Weights of a small GPT-style language model, trained from scratch on English Wikipedia.
Size: 13 layers, width 160, 5 heads of 32, vocabulary 1024, 4.87M parameters.
Training: a variant of Adam for these matrices, 96M tokens.
Each number is 50 + 15 x the weight over its row's rms, rounded and kept within 0 to 99. Layers, rows and columns count from 0. The size before them is the row's rms in percent of the matrix's.

# layer 6 MLP gate, 512x160, rms 0.0831, rows 439-468, columns 0-79
097:77 25 51 47 40 60 42 30 62 24 38 56 45 48 57 39 42 50 65 60 84 55 37 54 57 55 34 26 65 51 61 62 55 41 45 21 60 51 46 65 42 66 50 47 69 34 64 31 39 47 34 55 52 59 43 58 28 61 66 50 42 63 37 78 65 64 27 39 52 81 54 49 56 51 31 38 21 60 59 37
104:39 29 65 61 69 64 55 53 52 58 60 42 52 46 20 33 67 84 34 31 47 38 43 51 65 33 59 47 52 54 66 57 75 64 38 30 38 69 72 67 53 60 23 72 57 19 61 62 53 47 24 56 62 60 56 62 39 45 67 71 61 43 70 47 43 51 37 32 57 57 43 54 69 22 48 35 48 47 55 90
097:36 44 40 70 54 36 50 48 42 60 78 58 45 81 50 62 72 61 41 58 50 48 48 62 46 61 48 73 34 55 55 35 74 60 25 51 45 86 55 42 51 46 27 60 40 68 60 48 50 48 33 48 39 77 18 64 83 29 36 30 70 63 67 59 53 66 36 40 48 47 53 69 34 42 61 40 55 53 84 48
113:57 14 26 59 26 52 50 68 54 42 36 31 25 56 52 43 73 49 44 11 48 40 48 40 77 82 38 59 59 33 36 41 63 33 41 75 09 32 56 47 34 49 58 70 29 58 56 49 56 43 35 53 59 46 29 78 66 26 50 58 43 51 72 65 55 67 64 41 43 59 55 68 55 57 45 31 37 74 41 57
097:45 63 56 61 69 54 53 54 86 31 48 27 42 65 45 54 52 51 41 89 50 62 47 62 50 49 72 12 41 46 61 24 64 33 56 62 61 37 60 35 33 51 45 54 83 53 48 38 69 42 62 53 52 47 41 75 30 40 49 55 42 55 38 50 64 43 69 48 45 46 44 55 75 33 36 50 49 48 53 60
093:46 47 67 68 45 29 63 61 41 51 50 13 39 29 63 42 60 50 46 78 72 30 56 62 35 45 74 54 76 45 66 43 24 73 48 72 74 59 48 44 41 52 66 66 34 47 40 37 43 47 54 55 41 37 28 54 36 35 47 14 50 84 44 60 33 67 43 68 28 13 53 60 25 31 40 34 59 33 45 66
103:21 43 59 66 69 58 88 39 64 51 48 61 71 62 47 54 43 20 57 43 60 42 81 36 45 66 71 10 58 56 57 39 37 51 36 42 67 50 60 55 53 44 62 68 62 49 59 59 50 48 41 40 67 47 51 32 61 34 61 47 66 70 53 55 42 58 55 62 51 49 52 59 35 74 51 80 61 47 69 71
098:67 60 64 27 50 60 53 33 46 36 66 58 62 99 52 56 24 48 71 43 77 49 46 41 74 62 38 44 58 68 40 47 56 48 52 52 21 61 60 23 46 37 70 67 63 41 56 54 47 38 55 69 55 55 24 62 34 55 49 61 65 56 67 47 35 46 72 56 34 66 79 60 48 68 49 52 56 58 67 50
102:46 43 63 59 60 57 42 37 44 60 52 57 38 51 71 26 16 54 69 48 62 28 63 48 55 43 43 43 73 67 55 42 63 70 48 80 51 62 47 24 46 44 59 62 42 51 56 72 38 39 34 47 44 27 59 33 57 60 52 62 47 47 59 39 63 50 61 66 34 62 64 52 55 76 36 63 42 29 49 33
097:68 57 43 53 29 40 45 58 50 36 37 70 58 44 53 55 59 31 63 69 51 38 61 37 50 47 32 59 52 60 39 66 50 50 34 51 40 38 76 31 40 37 38 52 54 55 58 43 39 73 46 35 40 47 38 51 77 40 83 58 49 54 50 39 53 45 26 57 41 57 33 53 69 19 34 66 62 55 65 54
109:61 32 50 58 67 36 75 60 52 57 42 68 37 63 44 44 42 48 42 32 28 50 32 56 35 41 39 46 84 44 44 59 53 37 22 33 29 59 45 24 36 62 45 46 59 45 39 60 37 45 41 71 58 54 57 41 34 37 58 55 44 66 56 57 40 50 52 43 34 28 46 46 73 51 45 43 31 51 59 48
095:67 66 43 37 71 58 60 34 80 67 73 49 56 74 49 65 62 43 63 62 28 48 53 37 65 57 62 46 33 39 59 17 52 50 59 18 61 47 52 34 50 63 77 60 74 61 64 46 84 55 38 59 75 42 62 52 69 59 64 57 72 48 52 66 49 67 53 26 50 65 27 51 33 41 45 65 33 49 46 39
094:33 66 61 64 49 51 57 55 45 17 52 48 59 42 50 47 68 48 64 39 61 30 54 43 77 54 37 45 46 28 41 21 58 56 52 78 47 59 75 11 45 50 51 71 66 30 52 65 40 72 32 38 46 61 40 57 45 97 57 60 77 49 33 54 58 52 41 61 04 66 40 56 92 50 40 52 70 53 47 71
103:44 54 67 42 21 55 52 43 70 26 64 49 65 47 51 22 33 74 80 49 50 25 37 34 39 51 76 49 49 55 73 56 55 35 61 29 38 49 36 53 56 50 65 56 74 39 68 67 66 49 34 58 52 49 49 33 46 41 62 51 21 55 49 48 69 47 54 28 30 69 70 21 64 25 49 33 57 52 47 46
100:65 79 55 54 20 43 33 32 68 26 50 69 56 57 49 48 70 73 67 39 34 36 58 44 69 57 65 50 37 27 71 34 50 32 84 58 37 28 44 52 28 29 38 63 71 58 52 69 38 47 58 33 62 48 48 33 29 46 49 52 60 72 39 54 34 33 56 00 44 58 47 42 62 16 45 43 25 48 42 24
102:42 16 48 26 61 44 23 57 71 36 70 53 52 77 58 39 64 58 81 65 41 49 29 50 61 62 32 30 25 52 38 73 42 73 47 46 51 43 61 55 50 41 63 57 28 46 47 34 73 45 39 43 48 70 74 24 29 45 40 41 34 33 53 58 59 58 62 58 54 52 44 38 28 74 61 44 57 30 40 42
092:54 34 56 46 49 67 57 56 67 38 59 43 69 61 44 67 44 57 17 19 55 66 41 51 53 69 51 55 58 77 37 59 67 61 54 81 38 38 59 64 44 50 62 31 56 34 49 27 39 79 57 48 50 66 25 37 38 62 55 61 41 55 52 53 68 36 32 34 50 20 35 59 87 47 54 70 52 78 50 67
086:47 68 33 66 56 50 35 21 66 42 10 72 46 63 72 53 46 39 65 44 50 72 34 56 52 07 39 43 62 38 60 65 63 64 47 40 77 40 55 33 50 44 60 22 85 39 49 33 24 66 44 50 67 67 45 54 57 58 36 48 35 46 67 45 38 62 64 60 47 64 60 48 49 35 24 42 50 59 39 50
104:68 55 51 62 52 31 60 41 49 11 41 74 40 47 58 42 54 30 59 41 42 59 86 49 64 66 40 50 43 49 58 43 30 47 28 38 63 58 72 52 65 51 59 72 40 29 67 64 43 78 71 67 31 57 53 33 64 50 67 77 36 58 72 47 45 57 36 32 49 76 70 39 45 59 52 36 50 39 61 69
104:35 33 34 47 37 28 45 49 64 21 37 60 43 48 24 43 48 57 24 30 57 45 46 80 27 52 39 29 23 40 44 25 24 58 59 62 50 32 68 43 18 82 45 30 63 53 47 32 28 49 54 47 35 63 43 32 58 45 44 54 34 51 30 46 67 71 53 51 50 39 57 67 61 31 51 24 35 53 57 52
107:52 34 39 54 81 72 68 67 46 66 29 60 24 68 36 60 71 28 12 57 41 75 44 53 70 75 51 50 43 50 48 41 43 54 63 45 50 56 58 47 38 62 71 60 62 33 59 41 47 68 52 56 74 65 51 48 74 16 35 23 61 47 41 77 42 92 63 27 45 51 44 44 66 41 44 59 62 60 64 33
104:81 34 34 42 66 73 36 37 58 34 58 42 43 69 36 56 72 51 44 42 49 25 64 43 56 23 53 43 41 83 65 29 53 45 74 51 45 25 48 42 47 30 62 57 48 30 65 41 37 53 35 59 49 66 85 70 39 43 46 59 48 66 84 48 51 41 49 61 46 66 83 67 32 43 57 92 65 49 67 59
103:45 46 36 46 10 58 45 69 34 68 59 64 00 41 48 56 68 49 34 21 25 47 42 52 31 60 46 47 59 58 48 43 71 64 67 29 39 45 71 57 23 44 38 33 75 33 33 42 45 35 59 30 55 40 44 60 31 45 59 56 50 72 60 73 61 85 61 50 53 52 74 66 56 64 22 58 26 51 51 59
097:33 60 58 48 53 34 66 32 65 41 29 73 30 51 60 54 37 77 36 50 59 24 52 62 49 43 54 58 57 60 39 46 46 38 42 65 60 53 54 78 63 18 60 52 60 42 67 46 51 56 51 29 53 42 50 72 60 39 55 29 49 47 61 54 53 50 41 37 73 46 49 53 50 49 60 45 62 55 47 65
103:57 46 78 55 35 71 47 21 60 57 46 29 39 42 61 42 44 53 46 52 38 83 46 42 43 18 65 33 93 37 74 54 89 54 40 64 38 29 50 42 44 47 49 40 27 58 55 41 56 46 53 43 56 48 55 42 31 65 75 48 71 64 58 67 59 51 72 46 61 70 52 51 80 48 76 43 44 78 72 34
098:57 66 37 65 71 51 69 38 42 49 48 50 42 56 36 37 60 22 47 55 48 40 52 69 56 59 41 56 47 17 68 51 53 15 37 42 51 46 56 75 42 20 34 50 90 56 47 56 73 48 45 61 67 31 45 37 50 48 57 59 56 51 56 48 25 68 46 16 54 48 65 78 62 37 28 50 58 58 57 53
100:47 64 57 42 65 48 57 46 49 61 65 34 44 43 56 52 61 62 42 43 64 43 66 48 57 70 70 43 71 26 68 87 40 49 41 68 27 41 76 74 34 39 46 60 75 57 29 64 75 66 37 41 86 62 51 32 45 45 55 47 48 24 51 73 48 14 59 22 36 51 34 47 70 68 38 49 56 35 46 46
101:48 43 49 40 63 73 75 87 70 34 51 54 76 45 40 60 62 46 67 41 59 62 59 66 53 82 58 31 43 61 27 30 53 58 60 46 30 37 51 46 31 66 44 18 25 65 46 62 47 37 35 55 73 68 69 26 54 43 65 47 38 47 36 68 41 55 66 48 47 41 53 36 60 52 56 56 57 45 61 65
095:51 40 37 75 43 30 47 58 46 54 39 55 30 42 22 24 50 39 17 72 57 53 70 56 28 53 61 23 62 53 57 29 59 77 68 44 50 75 57 46 56 46 65 56 39 68 61 50 42 57 44 70 50 59 55 25 66 55 85 58 63 56 67 60 37 56 71 60 40 35 46 46 66 75 50 40 73 33 67 41
098:52 16 58 52 33 35 48 57 64 55 64 68 39 62 27 52 60 51 65 50 30 64 50 64 52 13 54 55 55 37 31 41 60 71 36 27 54 37 54 26 70 58 50 23 84 51 22 34 39 42 26 35 63 73 62 46 10 64 61 71 51 25 53 67 59 47 68 59 41 61 39 70 51 46 48 66 62 45 59 46
# layer 6 MLP up, 512x160, rms 0.0762, rows 439-467, columns 0-79
095:50 61 56 36 49 68 40 49 74 52 51 58 58 59 50 22 83 19 48 38 45 36 57 46 23 38 37 67 48 49 60 27 25 50 63 65 50 40 25 58 62 47 72 29 44 59 22 45 35 67 31 54 41 52 47 76 52 49 39 42 51 44 25 59 45 33 75 46 45 79 15 32 30 65 55 34 71 59 25 43
105:41 56 58 64 71 43 35 30 30 38 59 62 64 40 75 55 26 54 68 33 47 66 46 44 47 49 30 45 41 66 11 50 40 55 70 44 24 35 73 54 61 47 21 43 53 53 62 70 44 38 51 33 48 32 51 71 60 26 64 41 59 38 55 24 28 32 64 66 72 25 38 45 58 56 51 36 27 50 36 52
104:54 57 42 09 64 50 66 55 44 39 47 42 57 57 50 37 40 40 65 54 69 51 30 32 53 74 33 58 45 52 45 53 57 64 64 78 57 54 29 61 55 63 52 44 63 65 52 27 54 57 35 50 23 46 49 40 45 28 37 45 61 65 41 45 44 61 53 45 42 92 58 46 49 31 40 40 73 72 59 35
109:51 54 59 69 47 24 63 54 45 49 52 26 43 49 39 55 24 47 39 33 29 15 42 33 33 36 44 44 11 69 20 52 37 51 58 75 35 41 36 47 34 79 15 45 57 62 62 39 58 70 41 58 53 52 27 40 57 23 42 52 48 15 58 41 62 54 43 55 73 52 53 70 48 57 63 56 57 66 53 41
098:44 51 42 61 32 22 36 39 60 39 48 76 29 29 64 52 64 34 36 39 62 36 38 55 33 20 41 50 74 54 54 51 33 61 57 52 53 32 75 51 48 65 49 33 28 75 59 55 63 75 41 49 37 58 65 56 47 44 49 18 53 44 81 76 75 47 42 69 38 46 42 45 31 43 83 47 41 21 63 41
093:61 30 32 45 49 74 60 49 51 31 53 43 44 52 51 18 75 37 50 60 50 64 46 56 75 52 43 37 48 65 57 44 21 51 50 75 69 27 24 17 29 25 48 41 38 63 53 67 35 47 49 55 40 41 35 51 76 44 41 70 45 95 30 59 39 80 68 42 31 57 65 29 39 68 50 17 44 41 64 50
101:56 38 56 61 36 58 58 55 61 57 60 47 46 48 41 46 66 57 61 81 67 30 46 69 25 65 24 29 61 25 52 58 82 67 47 32 41 55 36 84 54 50 51 41 51 45 41 40 41 48 39 45 46 48 36 30 85 84 56 53 40 57 44 52 54 42 66 54 42 34 63 53 56 60 42 27 59 63 37 63
097:37 65 41 44 22 63 30 67 58 36 43 43 41 38 43 31 49 48 59 36 37 47 65 19 61 57 46 64 42 43 30 21 47 43 41 60 31 40 41 56 32 38 75 44 59 90 71 52 36 70 49 20 32 57 42 54 49 69 35 35 24 39 42 20 44 63 41 54 52 55 58 66 54 44 57 45 52 44 64 52
105:28 55 30 45 36 21 71 57 67 51 66 17 54 52 36 56 83 30 80 67 36 67 23 45 73 58 36 45 42 48 48 60 43 42 41 51 52 67 26 49 41 60 47 52 38 49 44 28 47 49 58 42 51 71 41 59 50 37 46 63 29 62 38 39 49 43 52 37 25 31 39 92 53 60 47 27 33 80 49 47
096:51 88 61 31 55 42 69 20 61 47 47 45 83 38 72 81 46 48 70 77 49 42 55 58 52 36 35 36 58 35 47 58 43 19 53 38 53 62 54 71 57 55 55 51 62 24 99 64 64 62 53 34 34 31 69 39 60 34 62 75 47 50 64 25 59 74 48 44 43 76 49 48 53 69 42 75 25 34 69 47
103:48 38 55 36 29 50 69 59 40 60 70 32 72 35 22 70 36 64 23 21 81 38 65 59 56 33 61 46 87 63 60 24 55 64 28 53 34 49 62 58 58 62 49 25 17 69 12 66 45 69 55 60 53 45 60 29 70 36 56 62 48 65 56 33 60 39 38 54 49 34 60 26 32 52 42 67 47 41 33 54
100:25 44 55 29 53 56 45 69 58 47 72 47 51 44 29 64 48 48 78 58 37 45 19 24 49 50 13 52 55 49 57 70 33 48 20 68 26 64 48 59 41 22 41 61 55 46 51 40 57 50 49 63 17 54 52 38 49 49 59 44 37 59 25 56 64 31 54 45 40 64 41 43 46 91 57 44 83 36 41 24
092:68 52 48 43 65 42 42 59 44 62 29 67 28 49 32 46 11 49 60 53 44 51 85 70 57 49 54 66 38 41 86 79 62 46 48 38 71 41 17 47 61 25 52 38 58 75 54 39 49 69 29 55 30 41 64 38 42 56 27 42 52 90 57 58 55 51 51 31 61 39 56 43 66 45 46 35 24 46 67 42
101:76 32 19 79 59 46 26 74 46 64 57 43 43 74 46 29 68 35 36 24 48 37 53 51 40 70 29 50 54 41 39 45 63 67 35 37 52 53 44 34 37 22 32 44 54 60 32 57 40 37 55 56 67 53 35 67 30 51 32 22 60 27 69 60 42 52 60 44 54 35 39 35 84 45 29 39 54 48 61 44
098:38 47 83 54 07 59 59 65 34 35 67 25 56 31 43 52 48 42 61 49 46 51 50 42 33 46 81 45 48 43 51 39 66 68 57 23 34 72 57 34 77 52 79 40 52 69 14 54 62 59 36 57 59 46 47 48 59 42 32 42 71 72 53 61 29 51 52 59 46 48 40 53 55 55 31 55 48 63 82 23
100:49 39 45 76 68 62 33 51 64 54 34 39 44 58 65 48 38 31 64 57 30 43 53 25 69 10 50 64 58 66 55 51 70 23 68 60 55 54 53 62 62 51 56 48 37 33 26 69 34 51 61 70 71 37 39 20 61 37 54 85 66 53 49 15 68 35 47 43 46 64 61 38 49 37 66 68 58 65 18 55
096:26 30 30 47 50 56 83 29 23 46 39 50 55 17 76 50 62 51 68 31 34 44 57 66 38 39 41 47 77 45 75 27 48 54 71 49 77 54 49 35 71 74 61 41 50 63 43 45 40 39 53 46 48 70 59 51 63 45 49 48 90 41 27 55 69 60 47 57 43 24 44 30 30 53 70 58 58 55 36 40
093:59 18 29 64 28 51 11 61 49 39 67 41 49 47 51 51 58 58 68 41 54 53 69 32 66 58 37 41 58 24 50 55 50 82 36 27 59 68 32 73 39 40 50 36 32 45 49 53 60 40 61 71 65 64 49 42 53 45 59 64 43 67 37 45 22 20 46 59 67 50 33 38 64 50 61 53 36 49 28 15
109:51 36 72 59 38 29 41 65 37 31 55 39 49 34 33 55 46 23 18 61 47 54 45 47 37 43 45 34 34 32 51 51 32 27 76 47 70 59 84 47 52 52 91 12 54 38 33 29 71 59 44 65 58 51 44 18 46 46 65 29 39 27 54 68 44 45 50 83 63 47 62 53 36 63 45 53 75 51 45 19
111:65 37 53 55 70 47 64 61 63 34 31 89 37 48 19 85 42 53 72 60 74 71 63 33 32 46 38 54 58 69 44 63 51 75 63 44 52 46 72 33 39 74 56 80 33 16 56 55 76 71 68 45 41 57 52 66 54 41 46 58 49 53 48 67 42 62 70 58 60 28 52 65 37 77 51 71 56 29 27 61
104:16 72 87 32 69 50 60 46 56 35 71 28 55 60 44 29 49 21 65 53 31 29 43 50 76 74 21 56 60 33 64 39 52 81 44 77 45 26 44 46 51 51 54 54 71 49 49 39 60 88 67 50 48 70 32 66 63 63 53 35 37 62 31 53 30 38 46 68 47 52 61 67 38 50 60 47 76 69 43 41
103:35 67 62 35 43 68 59 46 48 38 73 30 58 64 50 66 54 39 65 47 46 30 87 38 68 50 53 68 65 64 30 43 36 58 75 55 27 50 81 69 71 67 66 66 25 11 65 55 50 77 48 53 50 68 52 37 42 53 40 90 54 53 33 50 60 39 60 50 59 41 82 44 09 62 76 67 20 49 54 62
113:56 57 41 37 46 68 44 78 33 44 66 43 43 67 62 39 55 24 23 29 34 50 69 54 42 47 55 57 58 59 36 38 41 65 47 47 53 31 69 65 35 31 66 47 21 32 48 29 27 36 28 65 56 42 36 63 40 59 65 70 24 58 71 61 30 84 56 46 42 51 91 28 31 44 40 70 23 35 64 18
099:72 64 38 51 29 33 37 59 41 66 75 45 84 73 70 55 44 45 69 48 30 70 83 48 30 55 38 54 44 43 52 20 87 45 38 45 66 62 63 55 55 52 37 53 47 64 58 40 50 37 49 38 67 28 27 45 70 36 42 75 65 60 51 49 22 84 47 76 24 42 44 30 09 40 52 49 51 37 47 63
098:46 80 63 77 56 44 57 44 63 59 71 20 71 57 59 56 55 41 37 58 48 43 42 34 50 87 49 59 50 46 54 69 57 45 48 74 71 58 46 63 48 63 56 62 28 62 38 40 81 66 73 41 46 31 54 45 50 37 41 00 39 36 39 64 54 97 56 52 15 69 38 74 58 66 53 48 49 43 52 77
095:47 43 62 42 29 47 39 38 29 47 37 55 30 49 39 24 43 59 84 42 33 75 75 50 32 50 43 52 60 12 38 00 70 69 73 70 41 77 60 59 39 41 78 60 53 69 45 42 33 67 41 42 48 57 49 45 65 83 42 60 72 58 43 49 29 54 45 22 46 53 62 48 60 55 65 54 64 49 39 53
104:45 35 81 57 18 57 38 76 54 29 50 49 46 58 59 89 44 44 45 66 56 50 75 60 87 58 61 58 37 66 68 51 35 70 53 36 34 70 64 42 69 60 47 46 40 52 34 49 63 38 30 64 39 62 41 58 61 86 59 55 58 31 52 56 52 20 15 39 69 41 48 52 58 41 26 52 70 45 65 23
098:49 64 47 54 60 26 53 00 52 51 46 41 33 64 47 67 39 43 61 42 59 31 78 23 62 56 33 37 40 57 52 39 45 44 47 76 39 52 37 39 55 19 71 37 68 84 68 38 30 68 36 34 37 13 65 35 59 47 60 60 61 53 34 54 49 34 72 68 23 53 42 55 59 40 44 49 24 64 55 24
098:58 54 34 59 39 33 22 53 52 34 58 72 26 50 58 50 63 44 31 37 48 45 51 35 57 46 49 85 44 45 38 64 20 59 50 48 50 49 53 53 56 31 42 32 55 35 46 52 43 63 51 50 77 34 49 54 44 27 48 52 47 53 49 49 51 17 55 66 41 60 60 83 60 56 32 50 66 51 28 78
# layer 6 MLP down (transposed), 512x160, rms 0.0809, rows 439-467, columns 0-79
095:39 58 50 74 55 65 52 45 26 57 55 44 34 63 58 33 48 48 20 36 54 46 61 44 47 68 35 25 41 53 56 67 59 49 45 31 57 58 41 39 67 55 61 41 64 63 44 56 28 65 22 28 60 55 58 39 29 16 50 47 28 58 40 52 31 29 51 59 56 61 52 27 48 42 38 46 40 32 68 58
105:61 52 62 55 55 64 58 71 19 60 52 73 50 11 42 40 22 36 41 22 39 65 55 44 22 57 38 40 52 60 32 44 40 56 46 41 58 48 66 65 38 36 42 41 54 47 60 52 56 52 46 45 52 47 43 61 63 66 31 31 53 51 50 59 09 56 48 19 59 48 51 63 57 46 14 49 46 00 49 60
105:54 32 67 44 45 53 45 55 58 30 42 38 60 64 31 32 60 44 34 77 71 38 50 62 40 69 51 37 39 73 42 36 56 50 45 53 48 38 57 61 65 51 60 01 47 28 83 48 43 52 69 46 52 48 56 76 56 30 46 61 39 94 81 50 41 42 85 70 38 72 37 57 73 38 53 51 44 34 45 69
109:57 33 57 58 73 42 43 49 46 49 65 49 63 76 51 50 50 38 46 66 43 46 41 53 34 54 52 38 66 54 61 56 72 57 53 43 20 35 56 40 74 42 44 96 51 35 22 41 36 92 62 23 62 59 46 28 48 79 35 58 69 55 54 58 58 75 58 43 48 63 49 72 36 60 77 60 25 44 33 54
099:74 66 59 68 60 69 30 59 63 50 47 64 40 28 45 54 48 41 39 43 39 44 55 36 54 38 58 57 51 68 34 71 50 68 48 34 25 53 67 55 73 62 36 71 63 50 24 42 53 21 35 58 64 26 45 38 80 45 75 55 50 94 92 91 79 63 49 47 32 45 56 52 54 44 31 59 45 44 67 58
091:35 62 46 15 44 66 36 55 43 64 64 54 48 43 55 61 33 33 47 65 43 58 59 73 24 46 85 43 62 24 21 74 60 28 48 42 56 63 73 63 57 46 42 57 31 51 60 62 53 37 41 58 53 68 41 49 45 59 65 68 63 48 36 21 38 53 21 52 44 42 49 56 41 52 48 59 50 33 49 56
103:38 46 49 38 55 60 42 38 50 65 34 61 75 89 52 36 56 45 88 39 48 51 55 62 56 76 34 21 41 41 33 44 30 38 63 70 38 38 41 23 43 70 39 42 65 42 64 41 71 37 17 69 56 36 50 13 58 44 62 58 65 51 41 26 72 23 65 38 42 55 48 60 63 39 45 52 44 94 51 59
098:37 54 38 51 40 39 70 34 41 69 75 50 70 60 52 24 70 21 50 46 42 29 43 48 59 64 51 70 35 37 55 39 38 57 55 20 51 71 45 55 73 57 84 74 40 51 61 42 53 62 25 37 51 46 62 55 67 26 74 36 54 54 45 50 80 50 32 47 19 56 72 53 76 45 45 42 66 83 70 39
105:38 47 55 51 65 49 61 37 37 76 58 49 25 69 70 42 50 50 59 52 32 70 75 46 58 33 39 57 33 42 55 53 25 62 48 62 48 65 51 47 38 45 42 81 45 50 44 65 36 09 47 60 63 55 86 36 45 72 44 41 40 52 32 51 44 44 38 33 32 71 58 46 46 50 44 62 61 19 44 20
098:38 33 51 54 63 75 26 76 70 56 46 51 42 44 62 49 61 44 10 49 47 74 61 61 46 57 73 46 54 56 67 53 60 85 64 67 46 40 35 54 37 48 55 28 30 41 39 61 53 50 85 38 64 53 33 54 46 23 30 48 64 45 50 62 25 56 42 45 38 48 54 45 38 53 63 65 68 14 56 52
105:37 54 68 48 46 51 44 48 51 36 62 79 32 76 32 81 59 48 26 45 51 26 45 68 45 60 21 47 75 75 58 51 55 29 29 58 26 52 50 49 71 67 48 34 33 85 44 51 57 46 64 50 37 34 48 42 58 43 64 55 25 53 50 73 36 31 79 39 44 58 46 40 65 38 73 41 67 88 72 29
100:55 22 51 72 51 62 76 19 60 17 49 56 62 85 37 57 37 74 52 95 68 52 35 53 35 41 47 55 19 55 36 32 34 53 48 65 71 29 41 54 56 34 61 59 69 48 77 55 57 37 63 64 50 21 60 44 28 60 74 29 48 49 38 60 63 57 77 38 45 49 58 70 39 43 55 59 54 51 72 91
093:71 63 74 34 43 32 62 54 69 55 50 65 60 68 45 48 64 52 48 47 68 18 56 66 43 83 41 43 60 52 53 63 42 65 70 49 53 45 54 56 54 52 50 20 61 26 61 48 32 51 78 36 49 37 53 80 63 62 50 52 38 62 40 53 55 37 52 53 25 39 40 73 20 47 38 89 44 87 49 52
105:32 72 84 53 09 51 52 40 46 53 45 48 79 69 42 20 22 54 41 50 37 30 54 29 54 60 35 41 45 61 68 55 57 40 53 47 69 49 69 38 50 55 74 47 29 72 72 42 70 71 41 61 29 24 24 27 48 63 33 57 37 40 40 57 54 73 50 55 48 28 27 58 61 20 66 43 38 89 63 58
094:35 65 43 53 52 51 59 75 46 35 60 47 52 71 64 40 60 42 97 61 51 76 23 42 44 52 41 41 37 41 39 41 53 51 62 33 53 45 45 73 77 65 41 32 26 42 43 74 60 77 21 71 67 67 28 25 52 26 55 17 73 07 44 66 38 61 48 46 30 55 64 15 46 37 51 59 38 31 65 63
104:76 36 45 36 51 77 51 56 41 92 48 54 41 39 38 54 42 30 67 43 66 41 56 39 63 46 28 58 71 62 36 53 33 80 54 42 58 63 21 43 39 59 76 37 51 42 33 68 50 43 58 46 36 51 31 43 66 22 64 43 77 56 77 59 59 31 31 43 51 46 55 51 53 50 50 19 52 82 53 50
097:56 42 53 51 76 30 28 09 81 32 60 34 61 43 75 49 48 56 82 44 38 45 61 40 46 37 43 29 29 53 35 86 47 52 52 69 63 32 65 57 46 32 75 51 61 82 30 29 24 47 59 51 45 67 43 25 31 49 50 32 51 46 52 63 62 41 71 56 50 47 20 17 48 38 64 46 42 67 45 56
094:35 46 52 43 91 49 68 35 47 58 38 37 44 40 42 45 21 51 41 50 50 44 62 38 52 65 27 46 52 58 51 38 41 40 46 42 50 50 60 91 34 70 38 71 56 53 39 66 65 47 51 31 33 75 59 31 77 32 52 53 52 31 52 54 50 42 26 52 59 65 29 51 53 34 46 26 28 74 58 14
106:33 23 59 51 42 31 42 26 35 44 47 41 47 56 58 53 37 59 54 55 47 66 41 57 32 54 69 29 52 30 49 61 78 72 77 44 25 51 48 32 25 48 53 39 66 42 65 40 55 70 63 42 48 32 41 47 74 39 39 52 64 40 54 41 51 54 73 46 48 75 35 43 63 53 51 69 56 52 65 66
110:49 23 54 45 41 34 29 72 24 69 48 39 60 73 57 64 36 70 62 48 49 80 56 59 52 51 78 52 51 45 42 45 43 46 48 19 59 58 43 69 63 31 72 66 53 18 39 59 73 53 56 66 28 26 31 56 48 66 14 63 58 42 37 39 40 43 55 60 55 56 83 55 40 72 32 50 48 65 35 47
101:56 35 40 87 51 70 38 38 65 35 24 58 38 41 39 41 38 53 16 73 42 67 51 20 54 46 61 40 35 71 79 62 62 61 44 32 60 38 54 52 39 49 40 35 45 47 68 52 46 46 45 46 34 34 11 54 41 45 70 42 20 74 48 33 56 39 75 34 70 43 82 58 61 54 45 41 77 53 47 31
098:28 76 46 45 59 60 62 34 51 71 46 41 88 52 31 50 38 68 44 59 37 70 23 54 47 66 58 36 48 27 32 39 32 23 51 54 37 47 68 39 61 49 31 57 58 61 27 67 50 53 15 60 59 53 37 40 53 46 62 29 44 45 26 65 58 45 67 42 60 27 44 24 59 61 38 33 45 73 40 43
104:57 33 56 55 25 58 50 73 48 58 34 52 44 41 66 32 74 40 68 33 51 49 57 64 49 55 28 57 60 45 47 53 48 60 55 52 38 23 73 50 40 44 29 32 50 38 27 34 49 18 45 58 36 37 29 60 13 55 60 40 53 71 73 76 49 53 60 47 59 47 66 46 32 67 31 43 71 07 60 49
099:59 59 62 47 31 89 47 47 57 51 47 36 56 34 36 41 55 45 33 53 49 45 41 44 46 60 58 46 48 70 50 52 18 56 40 57 40 49 60 53 68 52 50 39 63 39 22 70 24 52 35 49 32 79 56 50 46 40 91 43 83 32 80 76 82 42 54 46 55 30 32 50 73 67 27 47 41 66 67 23
105:51 74 65 43 74 46 58 65 43 80 35 73 83 87 44 62 75 50 42 44 52 58 69 41 38 41 39 55 67 45 48 43 46 32 26 72 42 43 88 62 75 51 56 59 38 45 50 54 77 54 48 42 41 86 43 51 65 32 43 27 33 75 38 45 62 60 48 49 32 48 52 34 46 65 79 45 61 37 39 47
098:39 56 35 48 49 46 52 48 66 74 45 23 16 77 40 41 52 35 54 38 75 65 40 56 52 54 59 17 75 34 41 41 71 43 27 47 22 28 39 69 73 41 54 38 42 27 55 37 28 65 56 75 45 56 44 37 52 74 36 47 59 40 54 59 74 29 89 28 63 49 41 46 77 43 74 71 33 74 45 38
108:39 49 42 55 27 52 00 66 62 23 59 57 41 42 57 46 56 46 79 62 65 37 47 51 73 64 58 61 52 75 64 41 56 60 56 33 37 51 28 42 48 78 36 35 48 22 45 49 46 51 52 97 61 68 54 30 46 89 60 35 47 39 77 38 52 27 59 32 51 52 66 58 54 45 61 66 48 71 40 45
099:53 53 45 62 43 57 73 26 65 57 32 47 36 52 50 87 37 78 49 61 36 35 34 36 60 53 43 47 69 58 44 59 29 48 37 65 41 53 52 29 56 35 57 73 45 56 47 38 54 37 56 60 58 63 58 58 61 65 40 57 44 21 53 38 24 52 69 30 29 62 73 51 40 54 50 59 46 99 41 32
100:56 60 37 40 64 47 56 24 61 27 49 43 42 61 37 53 57 54 78 51 60 46 38 52 50 07 46 47 49 49 28 47 37 41 42 56 54 38 52 45 38 59 55 66 72 39 58 56 39 34 31 48 47 56 71 64 48 37 53 43 45 72 39 60 61 24 45 70 38 70 64 55 70 49 63 47 75 66 57 29